config.yaml
d_mlp: 1280
rope_base: 10000.0
qk_norm: false
init_std_qkv: 0.0282
init_std_up: 0.0282
init_std_down: 0.0
warmup_steps: 200
doc_mask: true
dataset: "wikipedia_en"
Each number is 500 + 40 x the weight over its row's rms, rounded and kept within 0 to 999. Layers, rows and columns count from 0. Numbers have three digits each. The size before them is the row's rms in percent of the matrix's.

# down: layer 4 MLP down (transposed), 1280x320, rms 0.0916, rows 385-466, columns 160-239
# up: layer 4 MLP up, 1280x320, rms 0.0953, rows 386-466, columns 160-239
down385 104:435526523508510514487515568514518467433492462455471490488499479452478542489479539452530561525483508539492494481526511464461510475490574463471494472507513453422489418480505525489479462517495449481466457511498548400497524546488505460548554559
up386 096:585463530487531525566559447560499578438478527437508465462513581514487487488489485565504479454495540588522475470505464553552456534484472545498521501495468467518475473516507530586530523471477567531473585521553503516535457545530476517522434482
down386 106:546495468548524504453557549578490488503467532456440523563479453530514545477528503451510442521491529620526515512507535513537574442512509468496539562497477468593547465521518487478496525483503553537458459474480504555501451488471509460498485515
up387 095:503485527476516451498557489438559475554496476474455531473494538530452515524456509524571484526456565479492520477514455552514553513573477473534496461571503482492556550504430527529475494495500485509459442496562482484546530531529538524500466500
down387 105:537466466521495551534532535495477464444548438427534481520548430464491533487529515439403515561431477530510458540502554493434569511512567464479439495558414462532503471532467472418493567509453444486452472481470514527508511548551527481513489455
up388 101:579531515544540521497478567538567484534552532510488486518500499615458524431475522538490473592461528526493549529498381496473500510519555469442474478430546576455534504471498596457485523550442523475480484500558527494505433581541535524511564499
down388 105:522527542526556529502588445487523552465519566518575490520481546434508457419472575453495488545532520516495510560468482559475519475476575498476479504517530538495477500513472416436464514479525487455523458528485491579505482448452512519437427506
up389 097:548530581543452475433521501459482470458467440477498517406499489487481570540561514497503424492490505557483490560465576477487499468484490453549539508521523461496447515429515478498485517475503479540535547474438553463522446504455487522446449410
down389 103:507499494464543484477466485479508495457504490496479511536554426518562469431498479428535507455476495547531494524492525490538376523484487492430539513472492487560550425543534487543532491506521615464483423433548524471551520538509504544544436547
up390 109:515467579523511479533533483561486495511504501525560478500531502470498464538475510503450514431563530489517527479468526499566490569504459530533455482566509490542467462490552505565503527492491517488446522494574499461487479528504481553471554534
down390 111:467504533535501386528529493515488494464448493545499531486463472545492533532473528473522505466493525451490493530509538493494474546454521514523552459582412574522510527490549439531567507529492579513500486485494406482488513542505555457481497468
up391 097:487506517556481557518430453541468538485541498500495519463473543444469461495563547481545420517510496557490514575487521482493491492434529464440443463525566612477479458492452450465565470490488428460559511552459419461524532432566491519524547503
down391 094:478539515528475387513464568540531504492500494566453522524462547502533544538495530517465500549521542513467460502540594454520499546478515480460414514503434503497556563471592515513501498528486515479508600502493593465511525567496504554489532483
up392 100:498504467577387488467487475489441475516486492559530561466444458564478507525556600486557562474518569582477565524487504470512499482501525510541459473530449518606488538464505502446519475463449487487502459514536481553474495591477498470449560516
down392 100:539475491431465511501513488530517588517544491554512536494515537551476522546526492515465532468500565503450541460552503505497466555509490488487509412497525541550428532546446479503558516457478559436541527606521446535493441478530444475492543486
up393 102:481507484522486487462510507510516509519542541562520434490509535545497533433452557513476538466521549487495420490499446474490496543565533535560503540528522496433492487513529528556544538591541488501541513462475509467485510463543451480575488509
down393 095:600499545542482508449492511537555431546477538468475420484513490514583537599441496499522562473521463471489452471552518497497476502481547533434573501486517517476553542499548504522510500496452494498464536518597529579507517511528506513496491487
up394 097:509505561524475479465423427498521538460503482494484415443474537450556508494516492569488516464492504528503461511524452482518552423505517485572481428440437450511498526503570483507474432561485513542536517546497551489545519444545450486485496475
down394 106:444413469442451460498558478544451583505493480537499484636542511547514529566472484514481445520516502446506427532445489493463557511490473533497541510560526477414445517545478465544491453584515558577495493466520517490491518435491542478459549528
up395 099:493371503447482472528522560537524488438501556468519467498499473492458459425525471599426464510453502485487494479518447431508528484454580517475486444560514590487452492482458552527490533477487550468513499462399435511560536467446424538477521412
down395 098:501569487484539500553517515504488469559465485484475505419467504571445534507450551470589544462483538548477555460527495485525506425522491476492579513518546481451517481533484500566507510475502477541519524535502476550462524502594536569511493530
up396 093:495515496491534589497497459504497553487455494514440478502461415473494509475507504571464544573464481501452575484559434447549581555526511491523570523513507546512512488474451519494555471453542522499434489548475497485476514495532461474486499511
down396 102:524506507502498508506501535565420520488509578543443509509527450527482492470483498489513447479578493500500437465476530547445495545500474498556490495501478515514476560500520527530455415467548514413493552508482442524529502535457518645472457432
up397 100:446466454522473582523456530503533444512530487484602528524606495447500451551505526479475507536481560459541463526548487438528513487456554535529532492491528459484483523528447517498443517476536504474518482582503504442498520466529514498575498441
down397 101:515493463523565491505513440461474546462455493525387496455377567542503496515499544458506465516486511502478553511487487529527495466526463472399432525463512443516536504529504508529461592559512545505457486487484512510502501568482507529540529485
up398 099:475524553473515519499504538525454474457570471496479495538448464555504539483480509471508450524473530535523445518484498505536526481601465570512477519489530568547514428498454452491539485476458485438456524459501483534531518485483492514497512514
down398 102:505547556501505527485551485530518550566447461471489566472533562554490468540532459437476470515446584495482519551542522512551525494524536483442475551560450505481501531512479557445510484478475505485557513581506524486466493458550546547491542524
up399 101:497520473475462419528496466505416431499507527560473463480516460522456460589554489493458496516550560537510480502457528453488511435448488543526539533470506386455484488509545480461504456481442406507447458547570558433476515468505550510542516529
down399 104:527442491492450491491501431463512504497472525508506523490526569482506495469524495507518433440514460434498508547422488578431426509488489458540502470478468579447540474464508516530562556512476482522519529529510616581532549554446503493429514428
up400 102:500493581479507494457403497508538401501552498508546476520450509507504465419544508548610439532540463498412506544500539462529463512493515479483507487530454442510501523505578546554561521535422545503447510517530473414490493548474459558552482541
down400 095:525506513495440476481499554565567520443367491528497496475502415498472503503451508542544474504497552448513483450484488426478444520440498556464429525425463466482487542468467462515503467500557466449466480495521490476532521495529473484545533500
up401 096:485479549558456508525442503501518499494513467449573478485479413548515480483488486520487478433446424497504476494528498509522521461537481512502458501559554530476531469527503549594517418477497452491487520434528484551555515580485441497472497518
down401 096:530520418496565507488469474430518535404494446511415478525485450528465459478521515494514461504472459502474563555555498547484524493488449510446495437560483512559546460486474490512520545458477489470495401613503539504489508420478470520493496541
up402 093:459453563441425427497531545501537580504470552489466511569467491497542487553446461449526429469517536555469581456514498451451569401475504485496503489474516539483525515508537415517487505612500458567582541455494518523559461505581467477523498537
down402 107:508471477512540490485479457561489500443498574564407517481537373488493525494546523541532532542473556517504493513454508521506445600491552445441533488491439586537500548525432530554466528484441440523495497461520477522530463560446478492566588538
up403 106:548500501478563501463427477533493558583455429469499511504531498507487526566461500532523553505498527473487473464462483532487533496458472530515520440552546491470561454529523464459470536516589533533521559496542466525472474503430483484501453502
down403 103:501505458452543477628499499571502494440476501447516459516512546418505506435522519519527508429584481468525504575528481536574462509461496506519489482410463476485542551510499517488503514535522514495531596491510609502488516439532487498419497463
up404 093:493472558541556493489480521472471524520509475468463457469441462505504518483514544485507530496538515454553494519473489476489488521542511543492531506579507543432491443503442449526525534567495530499518441532447509590552533486555599438506562492
down404 100:485480542499512561571536444459499429476516477477458497500523440513509573454546466540507532523444506468465499540531497521496556572443468548520472483513496547489534556471510466423498559564471490398454492496501519543467539532437540494492502441
up405 099:493528621470457472517529526470527582425543434530506510531489479516625478515439448495531589413505575488536469506435547486476479518503496486488515485599519540496522447548507494501483550473508582482471485550527436532467514534503486523584450489
down405 103:479437577494430524553564549516524490429527526543468546471569534490460494383496576578510478568467585479581505482473448566502505487474463513539527466489479528521485561562494486477485454521456490589471539496471527538481538505483484484473506484
up406 115:537542520497494520439509499500485520453496503520574491509511527489503486513475600438380447536556531495520561527519489467490561495459546512559482559576441437455514455469499532462526561440531458443495579501519514483569505488522491497536504508
down406 092:537514458542470455446490512517496525559537498551523459553461454494505510515519613455473527561625519465451545484461497492472471541478464506512573510561475500460537553510517534518483480474473477449480496516458595627441494533535481538580487518
up407 098:492592473480501536493453484538478507498549523475562484470421535496436504475510518502533495510508509514453553501538541500591500492467507541528503416487544471501470535510503482541466469501531490472530468423418492510413502495470528543561569509
down407 104:540485505534461491495567522469497457506487591456452501517427463452484531509527512552508489514476595510595451492443506535468502474446487489499506591493529427523463522523511465538463482543452487434541531508412486478495504518522495453486506530
up408 106:557509445506494503490490529468531433493566531550425440497441551464529519503545537477459492475496522531533483570475610583521469517463499533478463493529492543470449499477417486500584529518411553503555529490557514485488458526440491485480560452
down408 099:548448531447494533485541513465518546535442517584444514511559462429523528493593427513474512447504443533550520531514458537466567511500471460510543552461525521510478551521523530417448403490476499492535472546531474520386511469581563541424549511
up409 103:545482501515482481503523477481511504527509538525507542458493493463477557480447560489451473409537563518479493513437428473536542549544418525483456526516499478462522496550523460497495576449504486533476496448565471479554423451471520518587472535
down409 107:502467539523494470457544558472471538457520517526453474458468432466464535463467516516463470471486504477549510466550458547562539563488513538417535453519504503528542581511469547559477430424517478525493499498546477533440477491489467554558554478
up410 105:476442498509493492449437487471517521478434458507444550532529512476509534537539471548433473503531565497498467504519425461431516499477456500476587534465538537573521470539471519497571379513505492503497541476455486486400577538514511475541457484
down410 106:500542489447531508460444472519432500545558558480499478523580546514457487503513442505508533433524518518549467506504542466455534548464447443491483508456472495496499490518459574461499457496540529463533570499473524475523536460516484516449484503
up411 097:467517581460538536503491520493525448594494513566524557519508530544521524508533550537547568468528524479515525542468497464515559516555473499480502437498561542515537448576480454595545471553510501581578505513521504449491425475505451454618480444
down411 096:552396465481470506549440507475476549541491489571464435475502533447498578579498571443457439589558537457520515507467514508487450521452508509527426491518486477458489449526481506447499531492507489528612478505555530538536463492505506488461445469
up412 097:520476514530514500471471448467508518436575406522445608466429515511468473535487470598418490514497457512445502493522556439536466455450567517514536532559446422457424494561425579461507509536420513493472538474532459478464498572549576507561478476
down412 105:474493441576535515459444468478495482508539431513533521499499471487493475496499508460545572548559463515499469460505532477522530548532448504593495506467548477472462520532500496484556432532485488526473559535514458608464492591503522522431530459
up413 108:466485481512552553453500540496486421519499433574507438495477499487538529449538536498520451519546510534479422488557451482494498399415549416514487433519518549464531526497512503474506499496518444482535471461514553415479468519505506451489444489
down413 105:529571488626509482511507480465473486491532539573426383529495502574537509470511480537549541588410531495487498521477569461473415436492505498537459545510439524477460534510536544513482464581495470509460497536481474466511530496481429436525502551
up414 109:409479476486583462448491494517446466481510492526449498494430492504555508458457542527472519566491498466530563452474498454517528446418567398486461478525489459538549579490498574451507503426457515519521480468483514501537459485475453451532474410
down414 100:487421521481483444509460475469522492440565503496447446476493499528514526531522452503502546569526514445447539474599572584543466531514462491439506459492528378526578509487481465545509444434510510469530497560549451549507508500531516533595512516
up415 099:496504497481554498534487503445468531519573484482416432498462479470403463516496459433472477438432519515459502502451416510510501520475464508461496445543515446465568500543505511485544549482464466500469461506447485533487566479529492549507490451
down415 099:452538575500514445547483496538432490503544518498545447498485566435530413499502471509493501587518493566522529497431527527471557501475546526564509519501497494586520524498456516532421447480496490491506495551493579489457547500473469499555453487
up416 097:462481512545523476560558479509551566439459504457462475525380475448511549503473530479562475526494467530488523492472538552558539475547584482565457436526445503549486493544522518503516517467467454449477515502452573484467517549495505499513471412
down416 100:477512495513571521490463548478442424554560457536568491477561490576442473558456427538494544487551506481536477426436548426479542569466445477514523519530554473551447500530510457470505437538467419409506557504526496498444508463553522575535508566
up417 108:445474442515495512532620521499528526498528486501528469585433518550513476452430460532484491505450493480493527520530494447455477510495491567554524450508520406514544541434458457526506468488509427520544600485553494581492508463448503557462538495
down417 111:439476567571447540492490473557492539447559545596414465468486502477596485557540496579521446441478508541424530493517461484471523515530498562508487449579498523483478539473534518510497430487494497448481449489481536520533516523463559527509558475
up418 098:496453449475478509496481527506509518557521491446429488461523459477492503487522509463561485502483520523481492568504570485461481510397477481489529454561526492425538497482500475519515518472489481569523507519555474490548543515470500553535526466
down418 102:485524459455519519535539531483501534517425527517463570492401571442528533527490551422411447467560476500539520505513622527473557514576549519520447550502449449599506450530467512508517479533523524478472464384469543538479584487511461497533474518
up419 100:476511476516531551518530495526515433517528450594469496508527507493513468485545528568442516455508574581489424561540493557459503494496477465572521418553555515606561591519566500498422533518505478492516501592554501487515601544540508552488455519
down419 098:490518510534475524498532535442551465513565476511484511571521481489501566486513499440522468521456479524523525415399472457545487539495444472534487502513528517475465472473519494466507473495520452506487563493471555489419418567475506450495576438
up420 105:481581509409429554512483518497478495455464404484551464581491507558580451448504488501470504442542542550569390468501472530508515570466463460498530436507521510566515501509461512489474545474508498456517516462573506582448503470445466537490444506
down420 093:512484572510515461501478498431494516531443507464500506518556479523487596451434531550518480455485532537510459438446421456488445507504472537520405483472544422495499459509501505568515558466493442509544533514500470489535537544424515469461511444
up421 106:524476435568522524538455480569551543579539487481486462517483461477447470451583455488440524455484490531496475534534530462533536509474626475476529500512467454468489459496493453552426544521440486520607490443483499449490508490466506489474482501
down421 111:490497472515478500449524507471462525437511504506441460496517559519471446494543569554435466522504523469530537531548564492475508576530510462389491561411461458479419460469501457469499551538496412554519394515472519447522474445485450481546471485
up422 094:564424475569473427465535437515476543516543522473527536540494471467502509498474463460526491582564481554479528529461486533568509578427503527534496485468456526549423472523601520480557480512496464507493573512491481528516505506503513506547477448
down422 097:483504556515573508500470600580478571535515542479505504498590510440486455484529459536506531499541472456441564507512577493483530481557445434552486482461508500494519538499439552440469542517511515495449496474529550500525529433516527474476535553
up423 102:434467506522443529524480454506543477525416513482447506527442495424553528488534547437474447487429472549424550460512567439493489468490576447490520478504555480517573477536490491475524521502488510517415456490516464509469518469553560511552513388
down423 103:521522523496527466536500506467422442490504583548478490483456525557513472496456587508452545490553519497504532545483622517445478424474504475534498495552503465521549525409504516567456533510526494513497480478527541501441465520514494474533466411
up424 104:490517545502476474509514583531466489475430499477456491534526519466509502530455427563525443489473469530437574528542449448526482534566487462496535510525499520511457519495450578495429472511505498447526563507485452501474501458444571487538515477
down424 098:494486461488484451455504572460467511564526554480533489567500519511532532509551563481568443509496561548451486580503497486467508527513486572504464522454432493505510467509467491479479560481447535461482522474522498523422542499510485467463518544
up425 100:548567512500505520425481565447469416495582481474472439550493516457449442431582526518502509425465475529457518509472605501565506523507562421438462462506481489523527516517455555548514515515540585553447457486538464458436528518519483498553524516
down425 101:413553494511503503512515516512556477562423556564445492507526544474551514584490521556463543461518485533491570493501481495497578514509512502519530467458471470467473550503502512435536537522478497409436495443474405466519521430565525503560511491
up426 109:490488514477445479525493463517590509462525450535433511435512475507517560509535473457461558496545471479535533499500531531533587472536523533442437566448495545480532586576520581454508555415488499540511522450500535491545491494532481554500513454
down426 115:487443475472438533511478504501543481494522429510430512430461554525554469602496523482475512445518471432508482492450495427437515468460466416579462517509524537526536407529546444394514477495484512457513478438455498481465493488405485567511451592
up427 102:502487448435449518497434442506427532527502491425485535521511431509477555522433552549554510457488505424416551475522499558589408488527491521501490524447537542560486545527455532517521521500450401521495520471414458481584521554439500493537482560
down427 096:507594529474495465499459509427511543464552452479476455504507488481462481522511440512479614480448576535452534530533547464448506478567416559509524484520471496526510507537491492563532592511462554498484527502446531459506480456459533472434443481
up428 101:498494505523494525543467527472508557529541479496596498511512433528426486420522457457485452544564494550507556497491538490515451451468532471495496531526440500463526549415432380506479477506460485448637553530476467507485586555500519458536486498
down428 106:566489562483565468481459494484544451480516559445508511552458523500521524589477480561534492553554479538462466411504511494540500527485521549484556438521597494516545498506504517497586520501476496430482568469443473549459468524490502502514508487
up429 106:477439496481455531449544453478530443519545490544488475361512449442494499533471496479473493505497504493507531509529540530455493545460558521448545556503506545517554501507447485500540516529403447533549458467504455531596406489499500515465514514
down429 092:496474457540525452519533414504535452528461504508451578490460581460572450439513526478473553550512469539450454475471523504543482475471510476494556436511528462537515536513544576386522458458475474474488508465362541490519545525473465502454490510
up430 096:467477496459472543430541487442526534487508535483507496397467566533455547505522490497534517489500481478463529554449473528488489581446426480487485519489542487526528513511453550432603483601568504460517474425509505483580494458543479450466519543
down430 101:455438462486452452469440413499411483488437497553512500485565492546473478508409490539533469400441521590538504517502494471466563455507557498449520560425480503541500484496575488533464503444494482520550527433443462548513522448487508594542567600
up431 110:497491578499488500529498510475469525500454491546454502518471547486496514525534446436459482520543495517485486545503414501564554538518542538511530515464427484508579496559524452504438534618484523483480502515544457475471510446527504442552498525
down431 105:490532458510550446411545462500525491547539542548471560500397482443479545528524479509553479471516510502435482593525454502452495450473457525595473463467499489541492521504516553457531524459492554587569548508555512487555618518444574505446517447
up432 099:517461422548460519459473541462487536496499422524544453432443481458488528490515513498559512507494500395457552527499519498553504520452398540532479423498416510476515537425524505542494481481451574451520468518490478521494546491509480437524490495
down432 105:507527529569556503550553475533450521494501516521501536523518475461558536522476515489535506504541464502482484507447474531515537562443501507478531503467493529491464565552574468549491478476527481514462498489539509502527457513491434531533494451
up433 099:474518526515514523516548509417544489408561509596462518484490494544493564477432505574575511508496516468488594477472493501590440427474499528591556483488441434508562562517523451519543504503489451466506534451478461561486467454518522509428480482
down433 089:557513480469482467500475425537528534526516439496555510468474527514458478487528463408489488495549487478534483483461486497554487470554521521419495529535528485529439387524490505523430439449496495542537431547529447481469542484546525518584596576
up434 100:452468483436514501522474515509548415536500469494530508555518492491563540465515507480527479475546410487534504530449548489457539520471525571536551467489515486541461585467510541491468434538415483515503466498458412529511468517517507491453527494
down434 102:564499490493490567493601494475466563450469502483534493437522423496542445478517458468541515427465535478541544472507493568506418509524474488510476483495414472494509491558529418549462522465584447478509507571505521450527479465464515484557503457
up435 097:608553511545448438493550430454502545523468458448525556501515445479521520540416560477506492455529422512560570439495573477495505510519476509519470511467509494449595538449552540486495516482511500525496513489494515530559601464462553497511491628
down435 097:443537454465469556462491479486600514532492533567484483452525519486491609479495519539580435478565469570473497481481546556441543514547494525516465500493463512541503457514478455512513544531514500509517471509492523498472505500500526436490455518
up436 102:504548437466533473483548554488541435471481536488520471497471542480540527515539445516499517467471556587520460505557506465544449527467607508508550506538531519562487514535463478564514540459492522521524499538434531487511548512491520510445506467
down436 101:497530602536510495519493561454531547437559497476522492470505450494480510547466547472563465518470452480520515540508470512471474493462462478521495437547516550445504527507541442531530457500491501494540515508542483518494429590497464500458552590
up437 088:557500481574485461500529465483517518517530481545499507581491496519503519417462454493516515527566420503530524464538398531565508511523469517521534443532531543493479533510475515489551543526518439504483444522486586491634581463448517509498521511
down437 103:547479441501525468489478474566507500535482497500522501502420526501386502509447548486527529489499414524525460454497459511513448473497561519485471458529494455488556433515489440500482474394511524440482466506533534550528520493493609554534462506
up438 099:573576583480381430514569488452568543497547590540555488435502479613517460535509483561515439551501543469501489537535509502486499510548545538519539471542483537555493543466421493551541495452530523480491543468531544518540508505490561453552494474
down438 094:492529495479515453511480547556480567532446534450501487510537471524604542452462507481508543409522502469497468476450499494537494412530507483459479493467550520492534476436580522499511556472524539507422522487421504409572441515498511528464589539
up439 097:464559601471468506556512502466616503474563529498495526527499438549566471523454379528550525461519490453566429484454478478534528562485488390519537515528556565496569541475510500545505541431504524500504518391531421432483478525505523465491472461
down439 101:479518541506475456556516533522520517484486527510506450492490563469420503438489519566525491531439501523462467519412573524486492512458537504483436477413484507505528502497496475533490547540463459461540510495492492503457558526565528560482490449
up440 096:473491515442501458477492497504540508506504534536486404562397453516518452562442479525510460559481568480472506500536441514497554478513495525508491514543584542476440558526521463514498487495547464454499517522472431472486511415508463432469553509
down440 102:484492471489451522455514539514467559522457538505477508522525508523481446562474509561525457590431504404422464521478469551512546574510508485514523472490478449549479498529482486411522475482546533494507476503482537514495551427528451477468501512
up441 096:396493498506495435467469480531488433490524560542527506502463527508511544457457533534513506437430516525478461464463523487511499543514539532547529539505522560482543522485513508524529441476484466527496502542499440455505539471479422478481507534
down441 092:492504516537496495533505556514536510562538442463418494430476510496510467534545558483497522524531528461506518472606457492509535479575432512472479515504461573490533554435456483487525524538516494497539507482471590488445493525480543566426438505
up442 104:485481526600479486468467480513497524462493516565539538506469482503517491571487543460473484484563449420464459538501495470490496541505487469461473471493557470504516615475468521443487603458475528526485513487420552539476457457560488511515437524
down442 102:473577568546444561441473455412478530466400499491529501570510470523543485527470552485439541465487516498569522481496520449479513475483565501460461527506502460510486507412574473519540518542504488515525538473459523509477508508523464558524501485
up443 102:510502478446459548459527482488431552473462480491524471524490451444495465545534491503514537451511489468457492472492484519552445526505540398514492545523509524516548550501479444465576530560532570561429514464521513532534503539500423486489509384
down443 096:501478488434532495559556573433530521452456466542439500435492461492527506576532572472511496510503465464474507550487522499480402455514531566530540538478544504544530583539507493478543510548537517586455521500422509506477516508501524551437486439
up444 097:555487557528509483592497496477413578493550491451490519426431523508510526507398530582499551435528574520457479479430512459470545507502497474449484494557472492518442461509507499484485518486526480524466486458520493472418561491558546598489525600
down444 103:485507540500511510491561426532500527500478408488478545491538537536479513514491528459498520438531496494556561499461542544496543476456468455488511506491469542485506539469447509450473488451484551456526552530487484593468523511510529551661513492
up445 093:502449479484541473534505461512508443544496454508528483490456504447478506455525556464497514478522468524426484572516495545512495490480498442461532437484467511489518470579485415546547476500511447463506457488483538500618490573489514476531457503
down445 106:458475429468549424449468586467450460598477473498492508506505467497558440497464448556458506533502478562473477438507485485523545457468524458494516519478574515527504519527490497475573521477494521473462524504501482520487527533453532494523475537
up446 104:405429517519490489505500504482484444557522554527504579484501566484523511497496554462520442414446507508442515431498495533498566579494516535531511583567480452486472459510489472465628518465503550510528402513467485460467546478479420574508528490
down446 099:566511528554478487493535494479504523520547451480516505540459503435549473557462493476497577477488480477506509573527562525463435469563473496499502430506431442459524426476452516500461515548480522440551567496524520543450435533480496469474472529
up447 101:553438470558475528521517485513449591587516486474518453489468531417457467482534536509546486441539496498458487548512505486521518459510483506434481459551520480561494492483482482502475512498480491460434512518514526479484495541495487566527454475
down447 102:493570432468536456525514464503415499494561466550486543518493481492486464452525560545457420501462468565477516501453530503450516515538514509574475511493476512550485511524459463552407529558510536564509469483513520475464496486531516489529513426
up448 108:468465518454452471499486492525486452550395495461482539471415498497599463483501550462480494627501546554527448527464533502524480508448419572475520513488452405426529522468495467473476416564523461447515496447508448538446528526489488477514519483
down448 106:508493487441540490498492494538517505517454533490588499498599495463517536445520452562527563562466480533528536523515545529461506494528528536391474446490516530540555581481485500484450494505454488425518503498472512513477520535464494502495528462
up449 100:466555510471559481500493549532463520542537513496430469498431566562467517485487535395538489518498474511481435608475449528488457489544482424518520506584502478548497507544535555489494474475483488532514525471495479517521501517532496424455566487
down449 102:555478518514558477451492490517514524590520499555547519544506474474518426482464478529558562451512456527473428464483506485543498484464541538524530524472512539401488469473476479519577472493516512502492485479514564556468518494499458408456438524
up450 094:482483497541584484464476473437503473468513533533464503453551516561462523506470527449451532534522496496482503545458565495521529478429502473481549491510533530505595526533481503445499481489485573437521474526511515588524482402478435544508489548
down450 106:517508503553498525503529567536528502551557540487449428512448448443538494435492496408481530448529422462444511447517529469485560557493515519468531495474561458499577471455519549494497431489522475415502572580514469548522455543508488565530503524
up451 096:512523466542440535533504537450562534530464510471536484506529500563449515503450512551486497614479539502503433516558571568490518468512539423406472504525481523515499420418477479523507497518461529541477511514484464502531474496478571523576517511
down451 100:507497571573549483532461463552496485520636530518456505464438414444539551478524515484519496504447520447492510475437460563467483534469474493545547508574559501506467490566524562454480543465472471453483439467521439454453580506602524502486389510
up452 103:536521482544460466462504539553500477512498519477449465486509506442453543527473521442489513464562459543439573432514467458479461511538434591549528518502480494614493523524486472454475431464475482488554492519491496488489462430526515414547488450
down452 103:458486551452548528554483496569516513456415500466531564474506518504475531504488487526494492455486480472541466438505426478517498534459373504523511503450506499545429482443528491532578504607458481563549445517526510525537457545539491432580505468
up453 104:518519490558491572476469475419519527488482516545449427477454528487517499472562583530481501473504529416438557548451530426554437547468509452491509449549535451527508549479441531540467568482492449463476541445477540484434523416546515460441462473
down453 103:469569496506473427470562420516487471503476471544471540500460515483511599498497460534515523573516487542523509514525505564460488522538490502521488499508460560488428501485496532535505454549478514498477585583468466453524465487478388432511463593
up454 094:432433442501525493482475495523499450487538451538487470499421570593505522556563528438458530455552432479481475459502435475475523439505537442517513501477474511411487520435473529557508444542531529550514461471530519493525490526525529452424474452
down454 101:533493509476506529549518488564482471505514524513495513416508532476543473459487423548501483592480467471454456504468572535557482606443464520465480459508539532528506439518534458472557527457460525460469548417539510541531547519482507530615424551
up455 097:471478522475541422542514457478471478504445462490502485613497470420514504526512507507462551471509487441519519489504509512539545509472529577527497419501527529463478526566456563472482509457481457560459442506511458510480475447480566531557442509
down455 096:485504540538412555508491451569493505495502441444462508513445532502530517466482585480502520491473517584535539480466416568521478497501474516500534498516508504541474418468561510550563483559441509478409478534541482447522445450463518523454467450
up456 093:610506572437474459523508482479540570519511505489533424501507499556540483481589482491536520480463567515480501485505527423511500452541570517458460502493520539493448446424499565523465497484537569498462509511603556523493499495477573547468447458
down456 100:469594508510525464439488500528489461454552500516481513502509490512508508497527510552500488500458456566459441503580454497569442575490453526444536516521495563541475448498457492475509436558529529508521490523544425496527502482523482507529508459
up457 107:400535511485455517478484488497499566501472507511508510489410487422478492411482423432442530489552501480526500391552521419528401472443505461459541453488509548524500517533531510513472527537462517491465531523536514527553512575471484486511471442
down457 100:467561422563479492514531534489565496524530490483562562475504479541571479543445518512525428484536518434465492534450466518479472472466468493499589455484512496509503601460483484525557485492438518462516482499514489537483520467526469542577512470
up458 097:580470547539537539393519477481532474514515512468432479506450496454479532525520506450479511525498492470504561502533484482512500490535549551540519490532519509485522439490539440428527514439533520493458476497462463460575519527490463565427458489
down458 100:505585503493479484406426539478512524518426587475548545459583475401490527523516498479519399583542472491488457451567435495489496533509546414583536545464577521514494480475557528517521441511490519467501448538579520481571470498583532512474529461
up459 098:506428493522455537521517534463574533492532451527502516467444546507501541461510478462502527539510512518497459496486533509496527491591550548521558559514366505545476475504546462541580469544530530521493558530505521469541476529495472501493528446
down459 099:486518529626511485483458546540533453523462492604469458512451485544510487510451564461517581570504386514534507453514501520498648535477533560473473462464460434522503508557466524495488536495500570440519529542540484451478465495453493460504517489
up460 110:442477410499562522474469583508499498466452493482555474552551475471458569479439484535482474428569503467518563513576504484494546615493517460482456527489564513497511493472521511520529537534528635492461447493482548533545471531504520527515474508
down460 095:483463458480562483540523455494473487491478460444519504468476539506505478562578500536490448549583490618467461520457507571531536551518555554544450455532465482505548508499514505460554442488563629548484500463488555522528515527514487491456497483
up461 098:521535517486463511523537481447542487557478458555482507484521484482560435482517404485429524514518525476547542523510538441499567531546573510513506503551555565499579509554508481521507511513591523474451454470466584466492520467544475552499388437
down461 091:436483532517504572443487516532529529485531430459540539519525439459486593492489542476512504480497487400441530519435484534536403457532495528474458479496485462542419489445489418543494473483540444586459499498520427492541477544516501478504558491
up462 101:527512523569444541496441549426522471492613457499572531502548490485429497524488534507553521470488496513477493447466460507479467508444437453462500431498529543497473480433515500493506471452463514522482568473508502527478495475513478497514518395
down462 092:496447582507537454493584446522500529516466489490485485528551464538536504522494499467398504471477548518576479505493494537472520490464458568500477517453494447490478589480565547536496521508481501507502606401442542495513564526514508529469468470
up463 095:579497492566497424490526494402403441497524490552519531539464412552515405473434436547435512508466458533455488501466415528541522464508523503465434445455533528491496559527401537500548499556496514529539486504518466464468582474566547438602503517
down463 094:542511563451457497457519518503495497578445498471489524496454471426505427385517543520489540551483539468480503482479521536490523478531515554479432512548507477515473474557598528474418506597545487471518487482525488503549462436458508382471469484
up464 092:450489499487531512553420490451462460477472494480463498454546522427508540410517503488517518480523507475527455552563553562563490491478476526494551530571497422449566460481524464492533533550526501455414474501455459505475510489493553559459471410
down464 096:504455460506504554528496535441534433476497455479460477476490501393510486413508493511496552478509431470549526471535416529499457506427491516475472460519412502513461463578493413524524498541556402521469505471530555504549547492455565463550574587
up465 092:497483405447437537612493536460542576454481513460518536560483466496538482498585565433551482537502442503566480526514536485484512541541468474511484540448447516475517496468446460459575592506486423514470497535545515459479484474466502467479511503
down465 094:455484521503463583548571525573452505495547547502494478449563451600499496437498450443482444521462479436465523495562511531474522422541539402525539482456461487484489508502534561497465447476523541520496462557539529515463478500501522473537476613
up466 094:472502500566553463458505577504440475513494523559411560563535500480449458503557500503483525525543487485518480494546563525536530564531551493495568477463506442546503521460579526480483554555445570623546509526489474559484478491490531499457487534
down466 097:483447439523545520551517477440528461445534578399545516447527506456511542446433518394491511492453466530469476545502506554420589469466454445450489528499528525502500477474442503564496492518506542477457531558519522473548527469448489544432499456